{
  "n_layer": 10,
  "d_model": 512,
  "n_head": 8,
  "n_kv_head": 8,
  "head_dim": 64,
  "d_mlp": 1536,
  "vocab_size": 8192,
  "activation": "squared_relu",
  "norm": "layernorm",
  "norm_place": "pre",
  "norm_eps": 1e-06,
  "positions": "rope",
  "rope_base": 283000.0,
  "rope_fraction": 0.75,
  "qk_norm": true,
  "attn_scale": 0.16,
  "bias": "none",
  "tie_embeddings": "early",
  "parallel_block": false,
  "extras": ["local attention windows", "shifted keys", "gated attention", "exclusive self-attention", "capped logits"],
  "init": "uniform",
  "init_std_qkv": 0.0263,
  "init_std_o": 0.0,
  "init_std_up": 0.0263,
  "init_std_down": 0.0,
  "optimizer": "adamw",
  "lr": 0.00108,
  "beta1": 0.95,
  "beta2": 0.95,
  "weight_decay": 0.072,
  "lr_head": 0.0121,
  "warmup_steps": 570,
  "schedule": "wsd",
  "decay_fraction": 1.0,
  "decay_shape": "linear",
  "final_lr_fraction": 0.0,
  "batch_tokens": 131072,
  "seq_len": 1024,
  "doc_mask": true,
  "train_tokens": 906800000,
  "steps": 6919,
  "dataset": "wikipedia_en"
}
Each number is 128 + 32 x the weight over its row's rms, rounded and kept within 0 to 255. Layers, rows and columns count from 0. Numbers have three digits each. The size before them is the row's rms in percent of the matrix's.

# v: layer 4 attention value, 512x512, rms 0.0427, rows 198-255, columns 192-255
# o: layer 4 attention output (transposed), 512x512, rms 0.0399, rows 198-255, columns 192-255
# q: layer 4 attention query, 512x512, rms 0.0472, rows 256-297, columns 192-255
# k: layer 4 attention key, 512x512, rms 0.0475, rows 256-297, columns 192-255
v198 095:136144107132160102112122120124176097172155141131162140084121153114132111149143178063062152136096153125140183087141131140052092146140103186177113176131090103141143091097113149128120102189088146
o198 103:109133117108115110125154101119156077093113115137134144100148167129123163126119127109052082115101123121126145138074132169094099141097100190189143169082136158185114143125110136134098138071061110
v199 100:161148152083138070191178086156147076182081114123109131168149095115130102167119075156156103138134154099091132153074128094114154119173127125155127116142170134088085088149138103121107101111119107
o199 110:134094145092142104161184071088133088166123117088129147143093081145141086104138106132215101062107120138099107165117123128093209123137134156133108101114134124097148127088134142093109109125112088
v200 102:115117122136121171148175105088184140131148079138152154123170104126164125182144132094165139088107116157143139072183102158123130112132142155138123109143133140156190138113097118134106157137139121
o200 111:127138104100141115143127093127118114105158138128122115162149111123172062175127149111119104138110123098073146097135102152108166115093138137140114147162135144154130102101179164112140154099131112
v201 112:142202073071104113117132134122162074098118147159091139050193094090165119113085149081163073126091115146131102093070074177096209118092148127200149112108099055168129098172142087098096131079107127
o201 120:157146114096097124136151167089154122100117133172124147093153095135162093136099153091156111084092108108148135086115084198138179090110111144177125088141138109138147082178137090128156173055115146
v202 103:154131175178082136095183112140117211153114166147152115095169130116168145084134136149151109126121156105015189175163132149105119146135159049072101169147112142088055170148154170114111070113109152
o202 104:150114145157087199126133155107114212140107127135151084119162118058095159092136096153116112139109166076108141140151072158103163163127105116104144158084108170112087152100103146111139047104170146
v203 101:193093090176032104147174093127105133163160115117113155138103148101165141199107205036151132132153106075129159082126094118159124128098133105152143157141143076117110119107093144115142137109124158
o203 106:194105122146051040160153109107119175147125118108130153104104110060185139207106213065193128134085089153104123125089116172124168148146145139110138161168146113117145123147145168108114086147104120
v204 103:152185131152125172162143099120124113077163058106174152130129134050177152141131196119167164173205157083049102061083111170124156171185083154106121151099168076094140094113079111106136144108127168
o204 107:131194128159148139174091124096146079150150045151128141167112129067135138115140154122156124154179168154079147068077155109139151185089081179166145171085127131113157110119108100089109107098150110
v205 102:164142107138106122119067131134125125122084115146094091108169129166112152128096134127113141138131167177113105083117159132151058126138155176182172083192105143130151099089119144085120140124159082
o205 109:147070121138123113099149174092175116169120122193084118089142128149132080123083128087130147122089087182092151101127086118139091114113158172148168100151132092140209070105122122112155124096180074
v206 104:181108139165139147087192149099136154121094088151135111100129104173120095161098150123143165119185099110133078174183123133192176098155153146120085185107102164115162103163104140096128090136170133
o206 105:107178178162171160138135181103151167143106149100142090128200082200122153158134115166108154168151092134110125148171149115077182121150129118098146158076063157075179122175144185090128065155149165
v207 102:130097183122123086170148126082113138162147089140098166192196114159150151121129081162159095118156148129132103153135113100175124125120147113124108133128127172116083156116170121136192112106138239
o207 102:139152161176086078136140081157127116195115083147083160157179135166150101130060129184091050122145162152164121153102122122160127153125139121095081132179100146144086145126133127158165100168060152
v208 106:162119094129097131172154119132127096093169185151062132120183152170121057143113133070090110123098083166132113095183077133071133126082122091127162107100070160124194153077168153153082096097129206
o208 115:145161164146098121115124085091117100104174124216120138143136106157063120172110151088102085138148090161123088132184113126031114125114098106166172110098121175147174174124156171129084119119143170
v209 108:174081118110090125162152114103152102146175150128102113165079093184115110088122123121158108108110146131107116128133049110101162193138128174144112137197124146103118197152084090168154075119142132
o209 113:205105168124122121179146097101139087148130157097084144127105072133112175147086148087162107120130085122102084124138052119155148152161070142147164117197142116101176202152061100144120093129089138
v210 108:168119119097177106128112148103183116163099148149148085094090175174091129126124154098163107124130101106091128130170099144116092126145099114141131127097105120131191171122142077157101112085131148
o210 112:150137167131169074119129084112138122131076147145147058088093121180127121087135140133147094132076094117129123138158142170115105119129120086149175083096097129075193162081184139158105135128113136
v211 097:118082142128167123153065103112147122085155100169143144091077139107089175192133192114133088116133165129101137181072078146088143135075108103137141155161141068143080144131129140148079090060126156
o211 111:107088127135156116146122098122128090107138084132186085118136122060092204135159162092119146109151167058108163166106071135087165091143127155168143170160110112138117120169136138129127108138107146
v212 101:132129152114065175046101148082154151093122135149139133134192149156101150205106121123146128075085135146144184142140188102135145145110123050122118136103106166196076104127135147147133127150152192
o212 113:127125132124122137118126138087155180129127125164140117117135130164094169161106152077103122112152158148127193102130124057124129159178116117087157102083100176177104175177159086104163159111090178
v213 108:101083135154192110127182167097154137078105108160153164046153110120147091088157084061063082163151114088174094192119126132069114096137119165118088103142130197073179173131120083122102156179144124
o213 104:070123140127146149094140136128129176094094121149170128071159101127149120072151147139067069124134134103132095155114151145095084163145082159129140124153093120105146157130083168113127114169147101
v214 101:130148140130181085125121123182112159157114159109087122076148135124093125128089098132104094066132092122084079121128128094173131119111135109125165137165132112138153204107124126152109175145113125
o214 100:104138097150145166127084104144107122118150171089109119074129100119151095078134079171114152110146107128122076132168144144126117137120170141123154116108096083149170151167113120151092166147085123
v215 109:111086124104125081168200142125168065144155148125080113138135159126140116130141106163171145132133082047135107116134107150102070097095192173140128128113138103137132153148125151162135137180127101
o215 108:139089127121164113106220156152150070191163195132137126139106117160122106148209084155151126126138104081125151165124132121135076143120163135132086119180130123179116135171084113152128158195094128
v216 109:185092120123139117123102121122139086117101113117148067111106113139145107181148110114149076185191201063142139160078085135080076106142100111136145155128146130029167108101098107048142154134080102
o216 110:191099159113081093099115071150159121149087117152095110132111104172140123179145130104145120149138176121169125133113100139089115158144083113122157151123154104026130049102133158132097088184100084
v217 099:077210120140124247096169085104090115122073084147137122130139112124129141149159175124097194107083102140127136196158136145115107117166114057110166192097131085165084174103122129130181097122087146
o217 103:102131131142083194089155105166103158155141142094152116136117127095130119186127114136124153119124123142126113162137121194077083124157129069117118159074141110149120143139219095110187100145072128
v218 098:134096080117090183134104143134143130167145161103061151128183159167119096108118132187093160079115132177131098174189139102194141046097110140091114183100080150129176176107111147144153105143088094
o218 104:107141071142120107139121152130136113170141165126101165030148131119154118137153095144096166117098183175155119131146116108143100085133184126094133164103115168080148171100132125132088133172116102
v219 109:149168156154198112165173105141090044136120150099089111176120133195092138097117127088129151132153098078156142139071141061113091150151161154074104169108121131141159164142136179196153125159153119
o219 111:148179113151195147174133160165120096149144134087094103146165124181121107117145111088184175106149068098155133124090149100094103176121118106121151137112140131175137176166137149180202098165131137
v220 106:064085145102174127119097147147127143132103106141182108193115189108182091158116137148127093099122163137132062091147170171124140133067106117152138098155126134102084092069130172118135128106168113
o220 105:065125175118156062122107099078141144117071135153191122143081070074165102186099112178140113148145168144087071098138151122124113128091165161109225135168160117064091145140118119130116125135162142
v221 106:073136086091129171169143146119130144102169153134129127144151098162108168115098134126131157138130163124164136134135110144160161143094136115118114149131144136105096124144106119159085228173116140
o221 109:072153123111157155170130094119143114080164184138074113123158090145150124138118190151119143110100207083085121104128133136179168111107154094102123152191136122112125083121147174189107163111101083
v222 106:058080121127149139086175103103161091112087131149136152134121135110118104202158084126122116182086115177117107169089088156088131059152154158132099202113164122158164170095119117092171102159130088
o222 106:066078094122146057095110110142195095124129085162166167176100104121149125155123105140103160212145123117118079113139090136076103078160143131109166104115145181163175179106060149160142099117141128
v223 105:127121129166133159154112118116150115142123124123136198107157100092105184115097057068116160077148110069146094134053113153141071125099159142069119098113117123087109189124132156143095111212148092
o223 114:149171101121120135110144109119149127134156144126157206094169071055112159132067131094120079106153086072166119105137099112121107154088164170111092197162136120102132160125067165176068135171163116
v224 103:186089101108110175123169113172138119153105078114085163174160109185146072178096077142143154156085171116177112137046143150183072110177125136136114136132138126144167152088149122146157207160112178
o224 113:183058115110063138158171105155126081104126116127036148143157103168129099168122096106145170132089138120136156142138146114130089127164188099126129130117113108097121128082125157119195186173109171
v225 108:121151141149206084155076113164136123107088125136123127142116120151157179106101144168124113125145130084179111131085117120119209112119127104141149086208151126111194102167132125185108199141147145
o225 111:080141115149176125145102089074081085133107123150096133170115108156180160095141173110128127164064130109156121114159126083125153095117140138155152058115111092140200136175098090178144188130131108
v226 102:110138109092073124162147133153139152133156147115147124154114152153137082081103134109155141108122092146179118070156165138169182161116093190131120127115105174149104137181081085123135161124133093
o226 106:095147109130118147167201202155116129088133097094144090149124141118160085075110130138152154098087120170180090092140198167216128106105098179087116134071113175155179127161093111172143148120118079
v227 096:153066124142129139202169151179184062148131060076162153067100106176115131142095081114146073104216139035125159131120125115113141102102109145114141098133128163113136153109138130111040135130127115
o227 100:142131150135128135171180126148176084177145121122137151116115144129144103074113064115059081161160141060172095157189120142084145104131157170102188127137116180074110113150083142148105112137135137
v228 103:091124112148209104148056123181142077144142146110113147158115141094145122042175127121142125119113153153190097104158133122124149162133116150160141133113176131136107142133112066093134205079154155
o228 113:101125070102204081189067172148101057133138128105191137196118180127153152110153153119157107111122172133176097067180139093118149196141103127152114077129150109146076101144117101092152147118134137
v229 102:067140106156126134210159115138095148063124102139069072126094117135135107100148189081136136185110120145129112153081132098133120135172140128178120133142212110071145122078105149094095117130092106
o229 105:117076143112147094179172075105105189086089120136105131173094115144174109132184198100137139158066085146118137151110120117123151168156135085145106136146149110066153063119103165120104096173115139
v230 107:148140141098103154165133164092100153086129143109152110099050114121079123064107101143124100100122098145091120084090131129129105097118090132169116071169116188128134103138131153098098129081120052
o230 116:116165082111090133145104142086136131099136154090164167109090112074097091126131148173110133126090115210084073067076151132131071104189110083166123121113112121115105073114160143087100143131074109
v231 103:161185123147157127111082115156116167120071129125171118076199109163129144168134126091154163136122098175146107114142109151102140129134143095132151133121140111113169195106136178190132157129134123
o231 108:138156091140127174087054097136094097103110114182146124128164070137164134144128111132140160149118134121089149124108080065083144114150130134083196129141118135151143142098155139172150159084168131
v232 106:123054132164106103131165133082147107107141164129097102172130124188179072181113144144131129135160143047111136135132136163195097136122123105185137096160116094149087093151101155115078090168093173
o232 112:119087197133072146194129123099140108162134146152084091173133119161156102145139106136088065131134129074121124170158093203222114156105120126155079128120178104173069099119130131108066085143101120
v233 099:114121151131151072107146181112112041112144131162144117165091128143124154098142063113106135102082173109075068109116136177093148130185113176063106140091147146092100069116145096113069173125121142
o233 109:109153119126151096145109144109133142116094131115130102147082123152108170100140083124115098134134152149105178118115158179094117099152078152073113158112168095113146133162139121101136170180136173
v234 097:143116120157133106111082142099151225124129124095099192123091163151130148059145175153138157175105135086144116124093121109137064093144125110121106116187145157145098083116099073108056069095153144
o234 106:122158085097146121081016138122113136140114156134075163136105166117149162068130120091114104141141120129110130118095138117096119115154125151134105100152189142112068080111079123121119096074117111
v235 106:136105088171146151114130111094077152183132182145106096093094101159162130157126110139116103126130116018151162142136100150119158094145140103132106072158114094117106146175140127191140034117121097
o235 108:082103077163166167082118074135065142173121124154102119080069108187177179127128165145119051100149113053167105158128122135144139131158109117141162057138080047112122171121132088119124102168109113
v236 105:162175136110105083107064085143130102144128074139150104141093098038117118133130175158147067174122140152105174051081148189152166120136131114129147135093137139162114144128138111042128079134109128
o236 113:158136084136140118104109129157147097167097056139089104176113100135150146127133128186154082170098157135147152096126109174091145095159128097082139184095078157140073082099096122056147134115141097
v237 105:144151208134142165187183167102141164101059133138146086113137067139103085125149193116148141116162136182096099127165157136131143144137100117073120177144138139069170120145102129144079081152119113
o237 109:168165174145144162155207118100101169094117140179101078114086065102097095134124123146168166150164146132110118143183169102116143105067130138078062172156111124044140074107128163124079104136117121
v238 105:153119056144093100114151105111150133114116122157170125109122088112134183179133157132135114075092114076168173163147118139134160134098142094175157141141173095109057142093116164103096059178131183
o238 104:143067099137093106114157146082180160113121163157144143136108099121124179155107126112150141111140111077153138098127095116112131130096130082128167150112145118118128133093172138101126093158110147
v239 099:142119095128154142197108140097130190127133129106072108157087142129173098148125135161145092171152170118171133085147143087196155180102159089137149088121129120068098146108079089141120107105129151
o239 103:164130096175145111145143121171071202192138130098116112177106131141128107111151140155099132133174113095154137102122132082108166162174144142114148104103126108116075152043069106142122179174136172
v240 105:115119108138152097095082100107114144156166086135117064150155121051172078134130173206138115056192143107094161181139112137126144120145121144169154116144093173094104124177132144136173110122086097
o240 107:110144118130109143109122128077109139149163104126148081121109108086159073107109142147107113062174128122079153195144137225133133126133171129155193085143077142113144116134166132116127087171106089
v241 103:085097154141192177191124178175134053123126185144100111132097122137101087118151185124109155088167131141166136132144124120169104151112153113122138105094107123181138103135130078141152167117148111
o241 115:102104134142165157152141149162131122146169172134138110117144146125133140137165176121123109099155092124156110151090148112167112169136106154112159087108129146174174121089169136153154182140107127
v242 107:143158119184166097134111088097136144180114136081210100108080127065148116162131121204154071143112149129207143078100157118121129151106151119139127067157088166130184098162143108160077084119131064
o242 111:088161108151169085149100110171084157162086138100177141155110116082135129140146092181112101174088151113180145112124193159120153143075179121152150134152127151149122133091099154151105083133107060
v243 110:076091181180152146142135161129150156133123142141166134118211119132178151106101121148109080166145157043151116115179135148153069099125086112106088118107090129153139128152172162103078129104118161
o243 111:055153145095149180115148186190180158108109105164177085111179145116098119096096105116072153160129155102145122104140145168169105102123060115098048176128111102152139170130145142082112101132116114
v244 112:113095051135087125158126143117086129103156139143153104158074144043108142111169161054106172127133175128113136086089104113125162208071143215168120110176155088111081114089105112137130158113127131
o244 124:120052158144102078177128151136061135114151125151124163178082161076137155116171195081123140134142139155118059066136103088139159214079143196146135111144159091108084075107086139110113144122168140
v245 104:139117155177101094113089116093118117096130124115123128108144122127174131146133146131119135144131111210195162088102109156144117112168145128188107144168138172068221122139123121064111094095095074
o245 108:158127163157102084119116124136063158111158111151128142108187100163164094146075131139096103080111134177109157123131133152132113099122105124163119122138143155082140135155108078130080100095094080
v246 102:108147089146076095099096163140115127122162201105107137118116147195221127132106142148195131085171119061133103065168126146167127163091138113163121193173096065124077110089139108131132097110123204
o246 104:059108126145095149178091152098106189162114131134128138133119153111186136104163137114141154104178138067072115096110080115181145167103148140157169166190103094130085133099194133145120060099072182
v247 099:134133173163228133161089117095119156131163146135177152218129150074142117122129119191104032112126115096160121070133122141156074140142087144093125096110126139115084067131156087096114134123118111
o247 108:143170121132204108191082147112153104115116204134160081210122147086067119101162116194112046118112140090193163113116143134142133131139118139125137113072130134136101074104146114133115157172134118
v248 106:105143115120140141136142136136124190129072082144132125110068064105113098139114096123125145105131167083100123124114113144104096099119092163133080156140147129090122065140135141124124169063152104
o248 117:126167099081134102102095129145117149105109074085125139131107073068099142159104114098197168168127167106081131103102116108120063109159163171153132125090145116105114117143103135168155165114113115
v249 102:145202084168057198132154129085102100143103114203102114109174140142110140067130145086101034150113124173157164126119096157133105140139105168132108149087051146113149151132117140153109098117113195
o249 116:129175116152048126141179074100151125168118076145094122142122141174103102098072179095123076132134110178127142120200162102083107149138151146123092128159106158184111142143135151173103089119096115
v250 097:112130162113094117134078147120109168090111144147174117127137165152086148121116161174099163085070093141175102175156111140140149107084112117139147057105082121050161095106142137202189123056117092
o250 107:161161127126136114111106125153093139133158147137158097074155099136106141183131145099130110126069087111140171140111144113135121100126149118119105063075089119092165144118137147121143160080126124
v251 112:124061105133202143168099110156158073121136123138115137130183097162075106174091145181117134159144134181136084188135135086080117061183156135126152175124077169096140149132165108117108066130151087
o251 114:088128091121141178165149115140133100090144113099157101112182146113095058159116110088076100081161111180138099151138113134116149079170167103115146149147110171114106157135122143135110137118152122
v252 105:077113198140142066152084097115143111163211075159091113114096175136207139103127156115153129122125145106158146132111115176102098086145159154183163077143117121119100091119149095155134130138109125
o252 111:147097151144105098144098079116149140159139102078069124127140217174185112097089097118118108068121086120172165128165117174123103124138115148184174070149129109173156130085116148099099136175103129
v253 105:165152150136148167146101083172094074142188093127125115110106144120101143095157090089156112152137148059131086163122142102155182098142140148171122134145106110160116150169180107163174169080164148
o253 106:120150137111122108176108118141116134131215134109143137115131144098131112057154153162105094171140127115177090138129045117103194084127126090127067127129083091175122102146234143182164125057154112
v254 105:163092167138098183103193114111120069128159188110095168107156083172151134143118204164102107108159127175128068108161129163111143174155118158133147150167090196139054129087131121103132132100104105
o254 113:129100138129142144105159111097156048119195159154118154116108090156123080174114153147151091104185118162088098112142136128135135149192102165108141156185141144162075134115116153123145188128090138
v255 105:154134081094134075112087159081118113076092049122151121068167148078042124148141142142145138152125125083155163119128096141128087112096108122151083170151171043077163107139109119146182082145103088
o255 110:141127107144141103118154114109098153109183108117115117078148166112082109155080161133127114124113144096144112092142080137098135059155161146149106151152107080080139118136157129163135103075124132
q256 099:112175174162147140130131149138122121115131162117122124090129074107154086194133131151154135177156193140133171132102115080134102191094050184132146134114106124176149159110107085134147097138123104
k256 088:179120093090089155112130094200120108131119077103073123090132102146175134149146080143145086148116136134147176090157123087107152111104117157114158085064157072113106101058099113089159097095073089
q257 100:066139135141112122093197125099145132111142145117137171140110152115080122118103105049115166178110093154118129176163156138146118160154177113093108151116118182087070127149165158117120137064112143
k257 093:100142147118162181097185136105160130171140129128118183177123152093098108182071138107155128119168107120075129095090108132149143136115108093104078112139103181190157142131138214135058182145088176
q258 102:120103162080128157134149138156174076176086138117084140083124054151178097120161124131175119118117126149185109089144139148106134111107107171159198101128096087109148148140109115133112138155081115
k258 095:167148147159104133197144090133192176074099095098118118130120095157112151132157071131083077159120126157154143128131126124115129134103096181176186032087098099108087070164119100187190152082108110
q259 108:089114134140178112150157144133150158090134168134094197152158126096121084182088082069123155163157117140095172105095089121118145156120126110083123115116142127124172149113120054157107120181146147
k259 097:088111102095179135083129113170167152134092141158079190132111159064103096151124140125113111127145128134091094067128114127133098136095176125155135086073190146119116132142097155084086164171122159
q260 101:186119080159121104150082101093118122136161120087125104110103147130093141124199151165143116154094098183138121136191129149135124099085138134144176171142123178167063096176164127124169139073097107
k260 099:119117121118126078175124153126115178120188157104164097119106141143123157125145122141091141169101089125150140145098123121126099102197090094102109139129109114129092101104194091125165089085142093
q261 101:158121131089148128163063156114134104158102153153129067113152071175135109090186129200133111087130143101211094118144124106139099087128120139166185135164092084135105067119119116109157160113094110
k261 091:125153141186129103157102017117102110106107059073115140108115113118092151145194115152122155131114115145131129111135148160105099065147141183133138114113124080113107132165104042121142056100171044
q262 098:136093145128107071094168135160139210100135093092149157158079176099115129137102144114154135153152087135055140170146129108177093146115130106124127168128141170137193184155145152104149143075082127
k262 098:134068141116124186141161171113148168120110122106118132111068133087145095134145124049070143205152112182069158151116125131109099105153103140154175111153164167106141129091187128178125118090125084
q263 106:137157139165183126172068125069117154149148110099152063118158128161107142088187096157153181116133084119193124104176117155137172120111138193171150123121076110145161122116159115132110094114101108
k263 104:123181097178142131151121091106136131184119073104108129122074137129085121115163116125077164166121092175067115153183155120140155104169153097177187156110128086080107099148153075126145107091117104
q264 108:094126173100174160074187149102189123117133168132159119130162138157145128115079124162141101097160170102120080114115143159093133136130113182146136111135131165130177153146068176142157069190125117
k264 104:088101097050174135117137153091149102124098115158121128139104165077109127129163125109173101130122142101119117136112134145099145206108132181166098140154124104182111115146050186111080154170175101
q265 108:150182090117094179068095119155152092144105118176126123100142183157096153117070142180115119134102126166122136198077100079151105163112127105173115144142118120138093059121096136174077139131189119
k265 085:170117115100128125075152160158087096127087116120158106165092199151170116113073153213198132065117111077132091119097104100116139125112126153123139124121107128137132117068078168120153137103128181
q266 129:112141160129071102113112127154134138142124098104161103161158179104171101115187182146116109055098100138125202132134099127179109113126142103127117158049146125117096184128154084144132128120053127
k266 092:159110101142156087169133086055095143129162167097143089130159082116075109162212098144078126167124133128090178132165110105141121125154117103160185141162129115144076158126133090157152096120072062
q267 085:112110177131187132130136142142108119131136108127078108087142135160104108190155111088090125104160136122100130090074142149083169104153163095150144071089130126152150106108104139106130119153132120
k267 095:177123180068174134173089136099133134108180116149062166130156127139114133144108111080090094090165143156085103136133097103105163098097190114128152114048087160138168169140067138097146177174142175
q268 106:134098120133143140149174154147143112115093156134095206182161130093119115115115087097116080124167212096142103076130080093140140143112070163103118096155177136108128140155139187137105121196149099
k268 096:123155142120106138082133180194154080107153140163149165128134124137154135104068155143184104100117173109132091096106120094130110194088065116097097096147145151109143135114123160119085144175192142
q269 103:131112142135056157108135147133171135138067123118181115111145097123196062125117148139106154187098141152128118152180113141146071128181077141137136170160227056096129106107205119146200119123089142
k269 130:155132128213118113141175117152117175140104157077145142091133066124146110149158166129059176202085156144131104156164178165143113088179119126162195119107198083092111123112171069134192117099092116
q270 102:168135122149157155106118138152121088146103112150150090106084117104050171160142145105158104204072092142157174106154107145106151160132136063169104196084130129145081132089099076178114127107131150
k270 109:148172091134101124157122106147120139121192119100118090146145159141065160089114139148150135166170142070183132127166170073190135111209127081089153154132120088156152112075131114142175121059119144
q271 100:148091092115160147167093110116103131108125116139139143128074088129118121072090096130110157131105151054158101138104129145142120087085191103128106167130113092167174187162136092105130146103076126
k271 100:154173147105186189137171132154197066115059144163100161046104049096113127066116146050135122193114077112165114186127173096067131129121138086120083143124116129143111094145153166173146146127144103
q272 097:159152166099129133132101156123142106171159077156156120166140057179167175155167142126084127073169130118155132122133094178173132133117114175139188098116126097080131137122142169167174092102129151
k272 104:127149112159124135116129154107156170166100195106138091105145127109110131118126144091111147123143158135133145164170129138110119143066129178151142128190154103091084142140106116142130132165101134
q273 097:134129192133115074098129060077090151146143122164149075169139169150159120156171123144123163135104107043118170172125133092130165189093109085130145155115137116098136091149150064128150142105160121
k273 096:126085106179164127118169080069104161085127130122119122144138123138093148081129119161149140132155115122074173084136107115107134117145138090088140154169139092176202097082140141095124096075125110
q274 105:152147076135131084072159124111092124185116146130108169105083199087093068141162113168155151122096119133148121143124178101136111069105106136169136094117092135148106135117129125117114157123159119
k274 102:131171111077136131173145090108147124138142140142123144160081209124149141095138172149152138089132115155103134110102106126159120114165106175120105145104141147128139148116115094102143125122139073
q275 104:143117147115187114113142151132091108122070226084127171083138061068100125150127170117121149124114142144173110129112172158125131153109099141142139184164117094138096053112106096137107133099187136
k275 100:135100167127173132165175125142133131165095120153089165091128146113115132185147125145100129116122116103180135087139142129131141115132129157150112142180147111113166151151109157113136148148102097
q276 100:097103093117139226138096113155137134126163122122067121157068132115092140141125131129145199163096111123126131176183097116172118114145182143172114049064151094116131049117149181187145146166091140
k276 098:063146064129143127155103109069143155135174148098137094116113102133155075121108093121148182136115111141131134139116153078138089146171141159119133120133089161114127123160145102146070091150100156
q277 098:104116090125167152191147087114092154100170124138141069126100152128133094136103149179128075184156135181134133154137137121139195090143113123175160092095148131121090171109089142171069109142158163
k277 103:125099155126161100150110152129132143086181104129139125118133116189128119087056134193084185158146160132105127190114133134136112113098186101120092135123131125111118137070140134138118089118111170
q278 104:162140189115149141113095180125085116096173144133181082086093171093098149193089153161185135129135153109114148150134103126050096124142139173108163185119148059089163097116182109134149129095107127
k278 107:167209102115057141062153140149048180119168091185152139164135156139108182163129184140147165224181126119104123144154148153095119146140106184150134145154121126124191117087128161140125102156107125
q279 102:118140074159179130161089090158130154155133102162120104138142140066084159088102151161179130139152093111173170127138164191118217123106147072086114141099120087082120134170122120155079129118113162
k279 105:157126153075111181091088105118126084080133119135141068144149162139143154057072127159106163120135165130130145161076121113120135111125153084128106101146150137113123095208095189112164112114148158
q280 096:141154132094169081063150124139101118155139107180130107125160149095155102170146134085130077126102110117132141153107134146157083123137169145124132099149075126095089130134165110175101140136115105
k280 102:128151103090173128103133131086099165146172118139120110136127188137085161143155053061129102135100164079096140094144147064142123163129146172142159079192130097130092115153142144155137119043126086
q281 094:137174152080172140148153150128123125132131136122138125138094072089151159100157147093173130104100126116110108117115178129095128126081183136170122162147092113108121082185129107117161155141104141
k281 100:134173136151161148146094103149104068158106073104066102106145100117059153129112101112128166138118155040132036126074128171123144114099155139071140159141122147120138168179170118094162124119127169
q282 101:142101096132204082054134094115175090066143160142165137095096137177143128166137146143129106155148152178173175185105154103113132158117144178177129118141072122202149184101141155130151124155153138
k282 098:115168133158106104150184136087118139088083103169119108131152105156089140217097057145147206099100098169101160147120177144099132120086112204167120119127132164143126152071118100111103140161120157
q283 108:174095089140117053138158124096132115156074155160134215147118082138135122185151092118136085105149113098109058144091131156151144158131111089156171092067072080128083123112125130137169178101121127
k283 104:187177047179103138182109112104126100120100115137160182150176096139142157150116154112186145128130146101128128156150083136081121147168155063079090137175200146116111130157085120082206166185164129
q284 111:131169102126154084165132138124102124135127183130086129161119135144116230098124099141083146114135077093149135042130121183132136086161114105102071107161121170108121099132175130110122144110125140
k284 102:114094095117106112097148107152141105199136150122073155094165141119096154098149130060146098150125088155115179119200118163120078114142145145138087082136159132100121130115130143145092153231194166
q285 096:159160158120091078141141118133153072133102115137204096143121161093148115157190063171185102135098081173137140157113144155144131087126160099141129161093117137214104194138128114160163156131129060
k285 098:166144102072137159109147081106147099104129126126136118141143112068103124143158060114098131141143148117097139184133145117142077108151079099126103128098157144157050123116072128101072127185143102
q286 098:118088176151118103177181097174158130082104168095172125150140170160126089193132124122143106126146117118126129128127159129173089110162085120114097095101119193143145155149126178096130113131162116
k286 101:118115126103177128163150159063147134134117142164119104149101131172157119152153099110108081088136144156038154117107149104151166089146174161163121094107147165123094159068092131128138133123119123
q287 102:163118128185115137079113141134148162142087052099096164117132156166043103094125133086148188162148115125099139134121108094138140114101133088110128178171143123105091181086094175086151177156168158
k287 099:137135167170113105118140097186136161116121126119119146092132122102105112106135139153068134117111117091167172142144163086150153158112094126139168151143139085118112129088185171089150103129118141
q288 103:093179125105120104178169115127110157160155071105160095143140115142094145121109134099123171192127094125154136169116163101132175137141104123072098106091109052135109076159116179093134130148121083
k288 099:120120136143168134128129119133106106114124100127118114126169180076183169142108076107158152153129093179103198129174161115091178154058134144145095143116171086087154105162106119112106163044118128
q289 102:122104134111127160087162149185168143114132092122144122104170094139122129111122075017206110126105119136124146134173116093087077172111123110150182140176119101199156096083096120153167162104126112
k289 099:168112167141129087137159098164173175108172100125119172123053085120116135097109134099126115080160061146109117148211111106136166128063097106162169115163086044093140145134170149121145172139201134
q290 107:142161084172113142142114083113104061098132088140134106163140104122038170177128120127100109147083143080159150132151106122153178122130159091135142178101077124174106109084108155134096100096110170
k290 095:105132053184072118141178122163129168099114109171109152079170104113109173142110107139128113145131116128139116156167121089164129117123125098126115162133100104098120091141108162133090156147110105
q291 098:130138132097156123094126092114112148133139074120102094087077099111097132124120180147097178125142151070125163166102100097046193171123158127145144148074116119183090165142086123078126114076111153
k291 095:112130150159109173094194155172089157115119104105121121143107180035130160183131106096179156110179090127145090119147138071140127166069079157128125102113108114119114170141075143107102131119139148
q292 098:119113136185132157131172108101156165146162064133182106098101110167108152106156141108101096090123173153122155089178137118101182149143121184156165097150171141152148071104129093143099186147109145
k292 097:129115151141096126113090161147157080145157129113158112153148132135099166088135181147160147161147126095165118134181079127145129105160164147111112158171051156208212083064151176133126165116142161
q293 100:145110130148082161200129166130115116178153174162108056146194104076080175093136110122107124158083087112159092205195125151195114095150122142141108160097141055108105057116140157139085127149149089
k293 099:195116072130103118154099134101163135157134127117019132140108138129174118096093094119129186110162170117108134107106107094105182068082095143166188097154141158176157148157172167160102142114085167
q294 107:156124090099125082204126134127055111154146106117141112150115156146117109124131089194166145120106147127134122151098175182061161097142100172154138135101150115131068131111106133095119102180149099
k294 103:143180084099111144154125216147073103146109129136079103068190147137089164109109200085151138125121102153097141203121175144120186068104172159130157209114141085114117142097094131092124136172161093
q295 096:168122094098069119172153136130173098132135141158144097162156120167130121010113102124097121123134153098109111117072069144115161136117121155128157177123150151105158122096090128102118136107136135
k295 101:129082136116111143124130123125158097143090133151074114091118127160166076112127086146121145169151137122198118112132122099098137112128092135145109097110167098121112160115131135119107146111116139
q296 101:032146070118093167125099122121114088183164136158157143061136111147214079162108066140121120108118136147135181112153131167074134071165111098111167102096137119140151149144158141104138122123157108
k296 099:145158131113120168108130143092128172135126169107221136138189132145189145181062110149218192141114169093113128165157166168114124131156172121162133156055166075077113103120094138102167136190130151
q297 096:145171131133060116087143164119169143133094047123128079109142094127132114165131116059113173114057181232094141083100127141125152139095124116107091108081111084104153195106154163108139143122116118
k297 105:074162139120158199103141097094129119136108144070136136145139103135130101184104086031101143167102116114172100152145161195187147185192193101180125128095146119147161155091161105129167104070077127